Weights of a small GPT-style language model, trained from scratch on English Wikipedia.
Size: 22 layers, width 128, 4 heads of 32, MLP 512 tanh GELU, vocabulary 1663, 4.61M parameters.
Training: a variant of SOAP for these matrices, 210M tokens, 4602 steps.
Each number is 128 + 32 x the weight over its row's rms, rounded and kept within 0 to 255. Layers, rows and columns count from 0. Numbers have three digits each. The size before them is the row's rms in percent of the matrix's.

# q: layer 5 attention query, 128x128, rms 0.197, rows 61-96, columns 0-63
# k: layer 5 attention key, 128x128, rms 0.187, rows 61-96, columns 0-63
# v: layer 5 attention value, 128x128, rms 0.2, rows 32-95, columns 0-63
# o: layer 5 attention output (transposed), 128x128, rms 0.22, rows 32-95, columns 0-63
q61 072:136129113157150165134111137096161102135095189112161132080054140180162143077136137118134101060064124177139155130106107083154190156115155149104138134144173137088114149126143098157108193104127147
k61 064:122055195161148168175107099114139127113168189131165165154100085154132095159087130132099134118154127150119176160079120142143116156127184179101118136212125144119131127129119127084121112154123089
q62 070:134123112121123118094071144074150100131108174113145124095156159154146138173105185140160063128113141078173102087068129134132129159146180124138080117141078166118153134069135167174090154072134107
k62 074:199116118151149138166157095130131155154195152156143149164114069157112102124071100154100159127108076108094108106042161112137132108165178172118101130157169143160165172172122182090115127154104129
q63 075:125100151106141102099097138111133137123170095107102180115116178174153139091156190123085130109104120079095118156123111100067095088131099101142154078151095128061116113132089154130132150188141105
k63 078:138114204148119149098144156120081163097132122115160157149121129118158131143175200106138124078168191122068146147146140112133176129138180155168168172172131124096084124145195103089131138073161115
v32 082:107122217093089095153200123122058120114134175131146131150110094106077110080172125109105135128131123174133148181149122166169122076169156125107115085150140195125103129090139123089149144068120085
o32 072:118113069096165125127123100137141130060142101112085130153110150116178122123119132141127082157147137103083147137148158121132123150110118116145074155135136133140188195126118105182127112079159140
v33 087:143121098087157060099128121150124115158081149127074121138154167187108179152086115165149143142127132142140167093181135160151209134061133095184126133083154057101146154149163118161095174154148172
o33 085:124165069144073169121077165116173127150159086118166160205108073108078179128130119102187106129099080154133136126049149078134110156160120121137145155110164153168120083102134114121133111136136155
v34 071:106147175131122082160144123106120099130145104116098109158144097168156121125125112151090044131057131153128122135139142170127108147158151107110064069132124158109087148149129105169127099143088158
o34 055:082124158071148139113099154121118155084148115132140064158100140116112117123127134117055132180197141148064110097135140189106150162070135105149126140138132131111158166090114124114117147124172165
v35 083:134102109181195103163171152122146145167117144092108128164108143193166124152138095098100148157093217113103111095047112141095147098120106143122133105147149176142078110173104164111064090140139092
o35 081:064142159114076142103104113150093083068158104109182118141091109098142141132186118108116120105173070186144155147144101167126109128160163092125109139114114111139159143157096128192154121110105111
v36 090:045125158137081149135144147142140115105139131180134107137197105124120132136106136128132107148135084113113179150127185166209156137043184098119109095127108178101100159083094086187125126075184143
o36 077:104130136070165118170092137128120140125133108094125145098086130172126114150164106138127099068136125115093091105152123150069102137191111105140137141097167080131120102203164108047152191150092126
v37 077:086104170179160179151106149090120125126146148051121141111125101178113126131142145132088112107078145097140136116091141108120143178140108171143148098165117137113101158115154152169114067115105112
o37 070:114132142093133084129136102197124133118129132150144080150057104104120150100158132130107149154151124105074116100187115166060127097175193107157137107164098147155170130143089135076128148128155170
v38 082:135155120140156132162116162139144151174162118093180111112091102134130144123106114128140140071073074113129170136133167130147156130112158058195170119172093126070144126144076179131123106141092157
o38 085:139121139075121119060077143148089138135083093200077102154148124099094140158106093113144125179176143179097101101151154128152116147141095197129103152103115119134151062126148094140160145162131143
v39 092:124095161138111107145118069125119142100169139124112151173113103088093075125192194142103146102132160078157161145160135166168117108164169115059115123121132141128094161161130160086162120083148124
o39 082:142117106145133186145143165062074162081067064133079112129076149185148161110091111076105148135094171111124133118121129128109096192109189146154133076134177151186178128081112150114115115115072142
v40 079:115138125150127126179123138161152146152152107160198115133095125183117131106123075070171134145138111093085125106132076096081102194117138165143159113138105116123172147155111193072066142164106099
o40 071:136142158113106115094136127118120105148131152123100138100163118076132118211174206161096120151140109147147154198108152133142136037144104075137125132130087108109156091127134084160150102129154147
v41 075:156154082126172161116111121083120137115147130103150134106118112061108135144090156168104154120123127141185112153126152099165150047133111081125166122144124181136105119126145161154219126066159142
o41 064:150126142161104123104123106138193143104108149161166125083105115080142106020156134128156094100130140061093122092141147165152126190103107214120128130108130099105102130106060071083069080149116133
v42 076:092155153108131163112164102124138100180150089173159152152165148086145185093099098078143093143098096186081132171133096130163149150148113078191144162105111100129168142156085101148081160133152146
o42 059:163066024132140106164077143081141127111096139089120103085140115128109085192200149127067139108180135093104145106133138123132120082091149180104101136159145173141126123119138125128137156108079134
v43 080:110127147150113130156190134140150090164117184106155107167120125134063103092082124169109107091171067170130132078161162137124166098153110134053129077137130092114137141090129121100139119135096131
o43 068:159144122079120084111090112114081187109116122172121136165194117136172105150112121059149071166129132148115165158147092137159175142139143078105145177054120094115136146119131131122153149108154147
v44 078:088227128106089133127138143134145122057083114149101088117177091175144104086108122158197106115109087158165145140185160132149122109083169133151142118118181106134167143123140061155125118112124126
o44 073:134139145150159114111169156152180141171133110117105200163109150095115138160160143125137139114166126099115082107065107112118127144145066086130130149097105100120082099128135177090147157179161151
v45 084:130136134105176135097110133107108144140181136126046094142081139131109104112098096212142150174142110137122106105129133109103102183119159154125174091121115081152153189207101174136138157136068122
o45 077:121119108138126154138139120178170151118091111152145165116142132142092128163106139059155061137112152100164121162128126179163176086132115069101053097114146151129158059091144095117115118136153165
v46 073:100102177113105142074150119119064120073073179156149187106120101070161091057138109204154101113194124112160131079158128124119118120176168128153107124131115108164157131130138101136151089130150038
o46 071:114116072175116122186165090172164124133130097132131079093150167128121106163122164086134183132073131084097093207140141121120153122127115126124134076121092164109144166134148162125181151087119179
v47 080:158111139125098080159138101132105157149152138132151166135115114047092134080153142112101131080121135134079148181129136154118181082099213108146129109136139107083102067108133173120093121056137175
o47 069:071168101108163148107127134150095119106084128109077143153129080173126109169109119129099136171130154142155097110171091115125138122103115140114112177149125167131112187166087032163089178140124124
v48 094:083149158160074149131154088146099145062181145137143144128097081123063103081188114092123146098112168110130110199084121111114148161180151193115119141139131140096128133057148097105114111097127084
o48 086:165088150155184100171173120107122104191110088152129147148118123182158133150074117139090099138152074132113129107202106139111104114123122098107083104177101129147130195157134168080114151099113135
v49 078:136115134103125097141120116126142141173111116163110128108117172073124095136155097166121132133088114090154103144156132119143095156073098104135039105077122122124108157137162109112131114129064197
o49 075:135136087054092139108119119144139086108123147104086131117139105191097154129099142130110127125133190076112154141089141148116156079152142190142197175169142169104123105112142194122111136183198107
v50 087:110121132138130189089140102078146108107162119137113121092123129144075160113109127121114176173104187114141160152080122122118126192118080112122169155145135132115101165080130132150078130164122149
o50 079:175156077156122045164147113167118142217097183152119138145120073152151139131130140132131137143167074112133160113137114101146130028104115185107104131160128092164154091133119110104163120144118110
v51 091:065155168104102114124164157119175147075179159104130189170099122194111103133112107150172114136126169122113164135156105158069174113185155123123140100118133090134114152154129178089135124081136115
o51 083:126112154166163158154126107123029150137111111146085144130133079081098106147160171067091134117129087071145109158105126162182089145071174087109088154133150132141165150130105123156139114151106148
v52 085:226107146120135106119145084095123123088153139087118151175101111136140079095112132149150105108081174119159141132165126160112174066175130099064131126092181121244096109125124121071158149103169086
o52 072:099131115136187164162114149126094136119078099151094104109147154173174147110120108097116122169158112117101093119112099143186095198103132147133103122144102156045148229068121153167122095131093166
v53 076:074147138146167153103159070154121108134149178132150076121116130096186162095195102154027194183111100149123072135115114153173078141160068120135090179149115132118124142152098139132134144110154143
o53 073:200022174155132103120099158063090156118150128128151152159133204181129100111107125152154086097148222124112150110173142135096110112136150148148120117142130144121146162128107124124130083122085080
v54 088:104113196044089061110156122143118120089144133110125138125130090088132115085166176115114112084106119128140155154171100145143079135155180122122108151137126102102117153123160126073137126120105131
o54 082:141149045194195184163146097105090113097116096154094143118136172143067120150115116113113185188169149099100087175128139116136172109126073117130108144133151146210119115105115140170135120126154140
v55 082:068148128145111102099170169150112165189119167119153116144143168143148171106137099075098136153150125161098151091087150141148152154152151109204135085134099115094142154142097144135113130156060140
o55 072:152086157124145134140080120163160065060135100156149135124178102107142085139142103142162124098165113114160087187123176143102107107098082137114074124116183170117111097168164150152184076119182131
v56 078:159139135110120142141125127137176183118158117124163109084106117135123092047178084196102149132183090157189112123131191104129103149188126130198112091107098119162157144117164128140102169164107144
o56 068:152127136132099097110128098117091105201114126149130127150200148124156138215104133068176152086121180092086126165165133080110154107091151163076134132175154073052054119081131158131156105181127164
v57 073:135152137120120128185099183099109103153165120119145142112160133092059112143085161123124106081092142141161203206175131111099174111140149099142145142126162150071100135088124128187196142083119131
o57 069:119128154137111158074115110170133131152101166145064111134106106138130152060122104133124133132175166119095099091163109138183160175105161176099160129089090147156159130153116092043110104153166100
v58 079:150146103120123126147113117119087198114106085123131086140081092164158080137135129151099163097103087092130161191115145116173093114070146089193115148123111172173142125111121119129123160118159080
o58 077:079139176129101180110131133089135093177154139102108113100099138076086150149111146180136087187208142116108126093126089128082146164136143138130179084115131126103184078172164121108127111197144136
v59 075:136117091197138168103113092089111096170109142133072096131171142110144122163151117136066167195091173157120109144186096148144166128139099114098144139100119131124131142157079092126158146117139105
o59 056:161126082106154083114167127109152134113154150166170166120074116113161122077126117148178114085148121102147160053065174103140112128124133110161085098167105117137108144142156177168115109099103119
v60 090:178127100134119145156108150129114169228157132111170149107150182092102142147119136135103097139097095161131121108185145146126151161164163114204150141133106052106121141105134126116122106163124153
o60 088:118101160102151108086079101197150120127113180143091124205109072188142176136151114127122078133153182140099070100112169079120101099099128116140099109088085146120149102165087183180132144137112165
v61 081:093128196122101136156162119150143119099179197103156162149155074124140116121169176057144111089100166072128123179146111135121139159154119157031110093109109128139108127111092144084118099058121122
o61 063:140112124193124108120092134077102099069117081153107149145095130146140098102182074163077153150137103167098094108145134162138115129114160166132090162129144184091123216124168164092163131144118146
v62 080:143104128101125167155076126103096113115102175087091121131147064147167156178158169086138145077135103120175149168126129157105155134095142110095139118211129173141065138134152121129144169118156134
o62 080:086113128129141170137141121094097139162136138152072126130071181140071144158128143198132169127126114167088159053178126121092120152134153153160126182091156070127192113101085112178124124127101114
v63 089:134126109163194156126115152149118107198125099110126100115127182145163199194089101129106168206095112149084116105105102122113129158111088111144179113114132126105162091170078130191126139173126139
o63 082:133153086045091089038128150196127103095143187168117119116146107105109105082143152165226109119114112195121164100089151134119147080115066121162115163117136122187142110139180140120108096131150100
q64 127:134143156148133162126102141128125156152151029137145160181112142098118117134094091078125102086139125119089086119108145129098144099102122090187039105185134132175131132117146104107126095065092123
k64 116:112162119086173155181235076079103115100057144130073098087131153132138129154102137155071134176143166036126187136178071133151101146100171132104161089106145120095131135061084100119155140104127203
q65 130:193092091134113072084111106139113104162068219129131121072123197155113113092124142113162126157186071151127134131119147068120179111122097140156181101120051169096144130142094136153103143135066131
k65 122:131107114174083105082047203168150104134183177134151127132107091122114167110128113130155139111077150200114077101096164123131146128118117150118099155126133180114098145187145166114126098198142033
q66 099:192115116119150041102142092101124093220179055163095083133090094149146124096139137118168125114111155141152116143093121192152133165123116146075081145105191139129124147129119121175171125062102161
k66 090:143116158145124136148107174122111187142121131122084179134159155157125107169172124070139150088112117114122062088120164144077092163126090133147135097079107183152060146137149115119143125130107079
q67 123:126137093113135106162121139119136173115099138155120091107135124039127157094189119112181131166094080134118158143134109120198116099124174098107150180140091121081168161148118221144115142159073119
k67 125:141117131125069143058093188173144097141172173135171119184157125097122162137124116122168148089091141217144074138118152146085133121150098142131084176072133115166092083175171156114161121156132057
q68 107:118138102173126151102103104160145127098090173163068132130145160116136192109164108135151148139123135110132171119150133068151124120110139106055106094116108163087118131124140137112217083176109112
k68 098:157144101143135107076080140140193134151123149136182124142145103155087107097125130140180123129093125189181097121142120142121210120119090137149158089113108150111162186179129149132150129149132093
q69 106:108119128110124191130107127091133075162136150116146161147157142154092101081156151125119136105125146096139093093167154121163138171183132153121158113226072133185083191120143089071112141122158076
k69 100:106151149086160141151188090117099180120062091130121143102102138154163129156085163150124154162143136021137176151166052123150121116102131103106159113138161118101167127059118122142143130088121191
q70 125:098097079152070079117114110182119123106140179162138138089177165115163148083118110137108156170192160112157134084170070085111130108153146157133107123178138170110191075153163088175093157186157129
k70 124:181131118116103118083087198155186126099140137143157126188129098123061188123123118177191136123105134219146103162122157153083131129154102142147148190119096131120094123152158198090134089148159049
q71 123:167167156103168174127128143156144153163136117179057131151150148134086094153151093133135182097136200133150144130093170116112100082166090106150179166128145128167085109130138069095225149147136115
k71 114:106156145088142159174177079137100155116090092123093074170116155131162131127082168123118138153142102067109170130189102105133096156125129074132159091111144108105151126062101104115132103062124240
q72 110:151124185134100117126152133104120141127131139133105121156145154155084114106171138081107150167180141196192157166147142159133129110155080093133144151052118133145124174117098084145093149076124111
k72 105:101095108108158114168169102092113140142116076148133098081161129151124065144119106093145109085112093067095124131107095077151146132123217146132111104177133155154151166114113108113114147068116155
q73 102:145111134158106092068110107118140149173107101116125099125136144110146131188146093169119096074148152136185127102185120101132187184107167120153215205073106129081098142174144122123160081131135163
k73 108:098135126089163149200193059131117132134083108142122142109125161168173094139084172117119129165169101053118188116153072122131116123172163090102147076165197122101157142061111040119142127085137183
q74 133:117120136134181184177147118068125174137140096090118113151103103121113118127145130125141130065102117085147110152147116174125150147132120120129093107127182112178115134126173161106173133091049097
k74 120:112139119127151132186186061092085126144081114130123171082148150154159088164100151138080118133174106036102174147147078107173117129108152133101128113136161115120135149059106062117106142083127171
q75 095:146103139144069071066111098095149103123109152110144091138089163173138156109144107133097113098151124153043148198103151138133107080118123129103148192152116106092135069167132113152078120169138170
k75 111:147133140115113118096135187199147105116165115193131101202124089077106148112120094115134142126147161206141069102121178155091129144126102096174104159088114154122122076164107164074127100123134091
q76 114:056150130123120121164111107156147100106138149120151122072118164139164101135125140151092114155131148076092132163171086105141128165152212152069136154143153103069149083111174125154172084145113072
k76 115:161084086185095071099077154138175091124132171138187178129165083084107124123130150182188097136158128161186144104098110158093162095124102182131102166137124132105136133166153130085061178181145049
q77 097:089068096119163109078093158174134141155124163123141082134145141139107193049172115114169151153128091151133111160161087124174182122123072109123137147131118155079176102116121158180141172103126193
k77 103:173113128153081111073049186152139098120184166142124137148114082107099139137124094132177131108107136219121069105112176144088137116121115147154106150092091142164059118194143134125135123185129054
q78 108:183121102134107133109200103155103149095139142116163136104117121176121112099095142100094125132131094140143094167092116091119152124133087136107128081121134115125142123137049183108123135095107121
k78 105:143109122174134122092079205169154092140161181124127116171093111123111165127178087140124146136082146193100093093106234138126102108088105162162124187113089174147112136166151165169128132201123069
q79 099:147140083092114099137110124101114159176109095113117147076126124030107127184113169172137108137121142097159094104161138103129077074135140143113141162136125178102106096098172083111071122130126122
k79 095:172123133140104123050077120143165107107146159125159141117151113126136138055195128133147128126041110163146133141100078140076123143114127156128074087114149142115083158106129146176181131155125065
q80 106:121056144162160129115108131100080170178113095112089122126071076201140180160089176089105155089168165139110196111125143107161139117142132106137087112095123139127125157168140093130116153084168090
k80 108:117156091099146123148089093125132098177140155108135048128193171139081106120114154191101103145125090173100133156134152126172152094128119162182154102112088113106143064161125101124106119156164161
q81 110:187084139133114092139203126118171158068127168114092067177172147086117165139140090163177107108158110103197130118165140159144150145082123097189069106046170120106165110138151081133113136149166194
k81 111:067181131113154162158193071091111159102129047134146147121106111138173097167091131079065089125146140142078139123144118129137111125141134103123155142136146105177160132100115121091138111060112192
q82 102:127149145091164143141158149094143120136141131154118153159141128160081121079092175093132116072143163151144157126084197142128061143139124147098207147156082062177050088142076096165103183096093106
k82 103:123111121112124131168148108132058159128115109060078140126121127144164064160128121123065128148171083067105124156133126126150121172127166097109082112148157135104204073070143103112094142104135199
q83 117:090114085120129131110139139075126093091131170188183118091119118117159132089097101125179139163152172157118131189104079124116089066155093105106123203138100102139169091126163176174108086161100091
k83 115:179133145134087120078099203190131111118138122155151106172138107112106164101165075128158152090142121187134084104118167151103158144099107153131117160087094128161084111178142163139123107124133054
q84 109:202096114099138159124157125095142105148157144129110066134124127179154127157113158087174155126142146140164187166099200138104132119137053111131114145081127127087153106139129113152164107077113120
k84 104:125158156173080095069080161193092143144150110155097110160117125078140145121136081113127160085126127220117050052133192165108119134085140128143102136102115149145070103141138107131097094161131085
q85 111:138150169142101059079151151120121103114086129115116109152093093120152179104114136167135110135160137110127112194142166180179133063105166184104134130111187119089144037088119088173135174058123107
k85 102:123106086150124073114059155155171108119169148140170146123204102111104104126167125104176055095104098188130092124089166137117122138107138144179069191141106113127113115199154142112081150203144083
q86 095:131083162131108141145122072138120164111139119116129119131132105151148163149230078145124172167137171074127165099104172099171107125091126067119123124106097158083156122151162130165157153133137158
k86 101:108179095143139151146155055101100147114093111097105145112147186135152057147079150100131071133126096149183179145154127143169162137153158136118095110113130117145132152132105100088108100088147149
q87 102:143065155166140143153186073130146199113154087073166171164106120163126101138160123077101147096126112109123188107112173139079162123184155156140101106100169137111130158169176099109117120124091173
k87 104:097159116118144133194194061081091132138078113146120130108141158159159096148087154131070109145184118062129185160145100117148089154134150105115152109150149108122161116059095102117131111087135173
q88 101:147157118085115127146108112128106091107085131154130181173217143097125174101174101122135117133178178156138116086122108133115126175139120123114142122110087081127174094079141075143159178107113112
k88 118:127137094114151111104128054102150142137105110106130161080182121148153071159143136127162100131128080099168148197097125111207162122135166161082134118159155081119169141174198151146080115124159136
q89 117:128086115153167080151072106145139149221118141125127123140123116115145078143120137190075056129198123102097161105125143145106101093180114158075143147121118163097126122152168113142121152126108124
k89 111:180135100128081113030051174143163101133167171131151126151162134154092143103175139121193174112109134203174067117094130137103124095117131143164119167148047160121104124182085142125102113181126064
q90 100:126088095127097106073100093118104154115145042114118130143177136118113120152141075162105171131149151157129127155149136127129092164131134124139134139091170095073098065128194050148136083124139137
k90 097:218133167155072066080091172147199100121109162165104096121099101126129141080114193103166119142121114135127167099094150115126165118118082161153122080151103147107104149158101150110168148177164076
q91 103:088144026114189125196134122116142116176150167135143154169128106109126143097103158116139110135112137150130066165105168097117141077092154123075171092149094145145059111100032109168101128142149137
k91 109:158120172180102144092053182150129105114156111108103186109136152122092150119155107097096108100117088167100089111150155164119112121124090171115100161130086174169096153169185164143143143192132085
q92 102:068142194148138218118153161116113155070111123075171174136160048173167153128149155128169140153133147101109101108171167105110147074122107159110166135140128098151144136102145124128121132087212055
k92 106:131144114078146154106121083098130106102082097149106135125108149093156088125078135123101129143153113086174172143172126156117076122136140148147108178159090085092119072107102102184125122140112158
q93 110:094106130121130182124126118088137090055105211135154137106116149132118098101127110134114148118122101138134137129186089060099167113173076101170130122187103120139128114123110187094055108152157112
k93 099:087145106117142119182219070100092134135092091113168148085141143144146087121099128151107095171187123080110190169137092105176130141130206130084165123155152113127168158092103123133105138077132173
q94 102:124123120103127067074172135104118121206114095141166136132155143174153128085134051136174177144138153192123161134111148130145120095148053164134128171128137107151120131133180086196091156097093121
k94 099:191146165116097111094074156161043159110078148168137098126167113150134136101120147077142158122135122115161116113082135125123189135140110182123123095129138129144146104192073155126154092163173067
q95 112:108145134151135129099152134145140049116129064145109138125188119069198127115100081138198096101149165074126133162123110196120154159078162169107072158109181050099142121115130083149189087111149099
k95 103:128136147128123125149157117108132203090164113127131097116110103122158141221147168130111107116140108101165103079106110168076102075124095147139134172120106120166157086116160134120117122111092103
v64 111:097170162105130105113146082194110106086109094135091180129138132208061157139122161093125121096102070114114092115112140129148100155190125128113116098073124093103172120107133137093136082215131156
o64 104:182128130133135172078125165064075147178149129145121100121132157071193150149123080167141196187156178142155139131169112089166112120091148124131113171108073163153116176145175111132148106105184125
v65 131:123072129160131158101105127099156124197092148137127147054152148179130126150049137123132151103163141103160136168115122101139093151152123145216159218156110089096138192133113129101129095150087124
o65 126:179155156112065077111110109121199062024145133120147102188144121084161110153198127091167063195045120096121149117146127122086161113131144084146106068144134102156121093161147116132145144145198167
v66 114:142124120101065103077123133149088098153131166174124127139173129140115119144120101117089169144131101136130182168153127224143147140079161137130156140166078089124085123109098095131098162036193112
o66 109:108116102151150179114195083104146109086105125132199119083150131084142161169124121077133066117103113214133123060136132105130115129159045111151120080125112096188191161175176129179140117166096113
v67 107:149053092132085147160138095115086154200099098104154199177121148133154097099160143166171072149058079156184102138182160132116137138131132125143124124145132132139086147107086135093130069124124154
o67 106:114153139137089117129126194172132126074115134131139096088144062156092115177105095066110182143152154117099092182067063055114157186146110138108122150145098112141168116144152175157130156160096144
v68 107:061165083079146125151119157101148112078123090104093103116091103075144157072131115125177164214130167092127041080076115089108133152135045135101099104134169219120144162129150116104159157171170158
o68 106:109093153195080126123133112172103105176139176132157095112144166174130096075150167101151167079211148065147203175170111149117107113095139121096139162146136104074089103136125137101120107114126064
v69 126:115152088149103114129090117139110145127138139108123090134086167103169101126150157080123184193136115132121116093086134172111167103133127164080154152104095161174105172163091125123129100058185152
o69 119:118076183116139125111166114143128171102076093119178146130129104115106106130099126195108061088118142152201161157161134098158126128130124076146104127174154086061194108142143160113114144131055047
v70 118:162159111161174117201152096108172159171075120118087099120115115145137159090158132090061144189113127116107066140084127130136096135117068115106081147099119201197122118192097189108089131156191175
o70 112:083100142111088105167122110167106113122136113144167170136148141110083120162133127170207117128185148107138172099193133078128137106154237128119162145169096088065116126132109090085115141153026092
v71 109:176115110181118101136171152087132193144131173080093104123120143096120144137104136134132130132121154117152104094183111071091129099112185146146132150121151085105096114134142157177090136155096085
o71 096:102107104098174148116135160140162090107118099155109150154122156126098120132115159172153061096128088058122129182121133179189129103175117095073104108083114136156165143079100166131122196127176150
v72 133:116156156107153143194157173097157082148140091097135092126163131178097146117097071123099120087105070125071102137129107143096044169128149122146080122137130100118129060107113164091088162212148126
o72 114:140125166138150100124098091150105125181091160135142118087181125096115093157132198147127144146130211075163080072162178105158148087121138098135188146138079174154105156180135109178142117145097139
v73 107:176133127158099118111180133081151103102165136104176148150134096086176148105202100153107108109117142107115131180184162165103128152128207110114062103096150151079165133128117138131122166083149143
o73 114:081115139102184082122134128143095199149137135123106134117144164173122111107087163138172141124138049172089170067105120126098101108161033156106134127178106111189076163089140150176136120124126099
v74 111:081191091134110139196128146153180088082121110129109069059187132140126131099128063115097189114083137127110145124161093148141118105099143173086154120064113114135164145138123156083106098084168190
o74 111:204185105168127066110106095122141152152128122156163228113127058121147163138093145130154110112124081120186162155133157134139125103189139070159079152197121131074036142123163137153144154142137069
v75 119:160132164070160135137162117110172126148145112137159109157163126145118081188116095115148095079099114164090139173154112123080112126096156057108094136153118079135117053122208127136125139165127112
o75 126:122170177156138121182096145140108159165152160121109176148125088131077131173157135101131136149105141102139077118113118153107146117091096148135132065138136163139106126139032110177142190178105190
v76 104:142111102127072080134097122154146111139088131136115049126154151178109170116080119115150149131163109126127134055127096115120141084156106159165143181114199134103183166168124089197140071180071155
o76 097:119108148121161116112151141124181152114102131111159189160126072067152121135164145165116117126093157123113177183066145118221155127085119082142077132132106109107133033101143132098133169094172082
v77 124:122113206094081161091098061147118185150071147122114112150101050168131078120152185150152064114123167094201112137157124147131148118150122135156134118119179166136070115137112118138129114110151094
o77 118:151122062156090094139182186103126094131160073121093046171141169109110134145101099115093178173118106173117131138100141138145095068106155048153129134153126079159163136100089143115143156120082153
v78 119:174113183169170130063128127134065129149106122093091174094089146116142100161076144158142145097187145141128155115151144096131119099115105109183199164158162091097149106111126109119118138175026067
o78 121:123159126065120118128122094143120131100147170105148144155188121123137188084148131134104104128110186129144081116098066161112157090144122120099119108103113123165111185131125130073127164091181183
v79 113:092084174101066152169120078146147166064115139162130097126154101142162083126180122100100095144117162160148130144092116131147135103135115118116099137117125166176092095051145126154133134076177116
o79 120:104146121142157120133190137108126127171158085096114117135079130113150182108080079099120160100082103152107138112196140188121120155094155066179091120103110099112063105169102136139123122155086113
v80 113:230113140116146104129136108080073084139144096122196115153190118152104118095126147147087080127093111129127152136126221159069137108114148129144137139134169088153124148145149143126095188118053163
o80 113:085111150142154142110130124200142148145165132112121204073071132144096150204140068121102128155167141133149145117099094153120139136123134111144070097126132098128165113101122096146168063078168102
v81 123:145083141184160121118167165095104125145156084128163162099133096147129122171077093097144133140163113129100127120084134101100091147147120129166132169149131119076127148145080128060091139184078143
o81 121:121119156105093140137113092190121131069120132098072163167105128087128105077211158134073088130110158108138114084138109119163116180117150160123118133129139159201113126116134155180139154109169101
v82 111:100164124033148123160149126145152138152191132124089124196197117106114133203135100120100143144125144179101130140089153135168152061146125106109068084159121169157102106082188087145132106170153129
o82 125:157180143211146155121144166113100123172135111116141088047056122186153146058146158117134133149088146103135190103158064145103162225092149130123157121087136104109067125105102154095135143123126112
v83 123:180110179060103133120109117117107133132141116132152154095147090162110075143131148102087101123130107112104155166097175161143148126112113139137143162138106054140097137140158078129087138121098119
o83 119:118144098165167130106106128168143123136147111125117074154096102113183189123080060170113078146096114153139151172136129074062141119120140125191100118118099158114192129147137124163145083130166151
v84 112:130152137141090148201153136099162116160188161156099092154162109116098130083151082165063106155148119174131152172112135169107147111125173139154112088208170086158110043103110125172127127140092122
o84 116:154123075113199110120098116170154103122128075122155148113158168123171117127137178129172086062174119141083082118162156068141125130143087133086089111107083119079105155130158157107101117168157184
v85 105:105146109228091146129151145165187162093112161117116108129114187153137172070142147169112098146116125114118087116122127139079141131179125136094157108130160087154134086155058138182138052139159161
o85 112:117144151068184147130134149119112091166161088135124139124170117067137050153091128144143162129132091180136137198129123110181139114138151105105077185131080148112119138124177150085108183170123164
v86 111:125105203123075107143066104126162128108134132163164040090173119188112127110141098133141105060154110132146201152172123182130157164090119149193107135142163086109099090141108096193136133098078127
o86 109:132125045122149142131182045133159123175105125132139140151128097059149118166110127101075136133107130131075056136071177110114148111112129125125136157086148117183115105141133113125111116149178147
v87 100:121149164144141165168115154124110155194177144163115124160103106090117071123170108131113102161132100167170146136124116121143119096153159138167150088115112139164104113083128191107106119065108107
o87 105:161116040129127100119081153152120128071110097105084165120122190186132156122080128070071102117137139075111064139166144155160142164087100138081103127153092140116123155111146120179112125164109106
v88 113:103112116178070153150113098082138146108110152127105125102107115124093087140167155116159153136135169076137085099135082128050105083197121100138083151073155144116100136118102124124166090101124101
o88 123:155109163060162033147126165085161156126108091137115057205112135171097120114118126121148166137186077093154169146133136171136110162123133115156140153123060122154133140163090111160099163099176127
v89 115:107146173097147135133158142160158095152115103142155109121157198162111126115086093151178114078138057152085175170133142163111087165057116108119126135097100085106178111076104112135090111209078089
o89 116:161148183154109099120120125120097135156130202147155126125145099083147202123151133131068186160110162133131135130157110186142145139119089185080130128155171161100117135149133056145149135158192152
v90 099:086119122108094190122159116163144115113116160095108144147128150136183167114151125123096171080121118139162117105126138074117097129098130140137181085172176104102192087094144164112148110091131069
o90 100:209100124141193095110150109133163108083146133114133117090180144094129096116137107149196084171135150082086136122140135169123153063097081098117046135169124171103098082168076106141075166142100169
v91 117:131138128156133132102128107131162096103196127188140120133107159111080134162158138122105161145115124102056130108133107124071100151125156111137120137112154143089156089143114134123053117183137100
o91 121:108144115130128170135125151073127161182091120092091135132103150115136094064102139126110042154137176136175099114142077045164107123110152192087132104151083193197095192123121153154191091127154114
v92 124:148085142084136147109129120122143098133181115129134199156132070104116103114138100153135055094137132104158142183141127130143121109111155074200131154192161115117111155137148120120090175121118141
o92 113:164173116128081104148107136186106158165102113153098069113111101176127129112067132117083116113153131119099132114088136107091190104129032134072124059105148156154103116137124123216188115170109176
v93 118:103177129159177165157107156092131092137142086112090103107122073074108093103115125117106132120131136127069116176115104094170111121132173097101116160111096225130119166111154216107156158169136163
o93 123:125124103051061105085109103156113124172074155109097166113134201140143135144096150143146145145168154096167131085107137111145108109113099145153152102189138109140154135126079093161135090128159080
v94 113:075164136087141173168083115177177157157117103153148075085144194174100154153160098081111168099129095147079133169096117131201106149087096105111121113117081138093191172109156132148168064123149144
o94 117:148133133129108113115098116111140144145099167127135160136066072119150181138072129153155165161059096149144165083124185131085133149071134214130153138168163090087100084156104083091164140145116106
v95 108:139165129087170143127088161182123133067173103131158160137112148125160147121123084100107174145135120139101152169113124096139115159084117086120121108105098093132152144122118139116093202123180120
o95 108:084140164173067131156119141097069096172117180111099191123126083151126127113067110161105051065133114129128093063093109121073177131192149152098148110143134164120119108135114149149141128147093123
q96 111:150220116110099134053120148147105098139145155148103073126162143099092094145128117165165154125164079114102120156042155125115074128123140115164122180119148091163110074081119142154105063105114150
k96 120:136161161080145188183206096133101147115085092126089086145109119155128146135102146088082133162164131080152172114139144084101105127131119061156139109102159098107114098060104114123156154067107224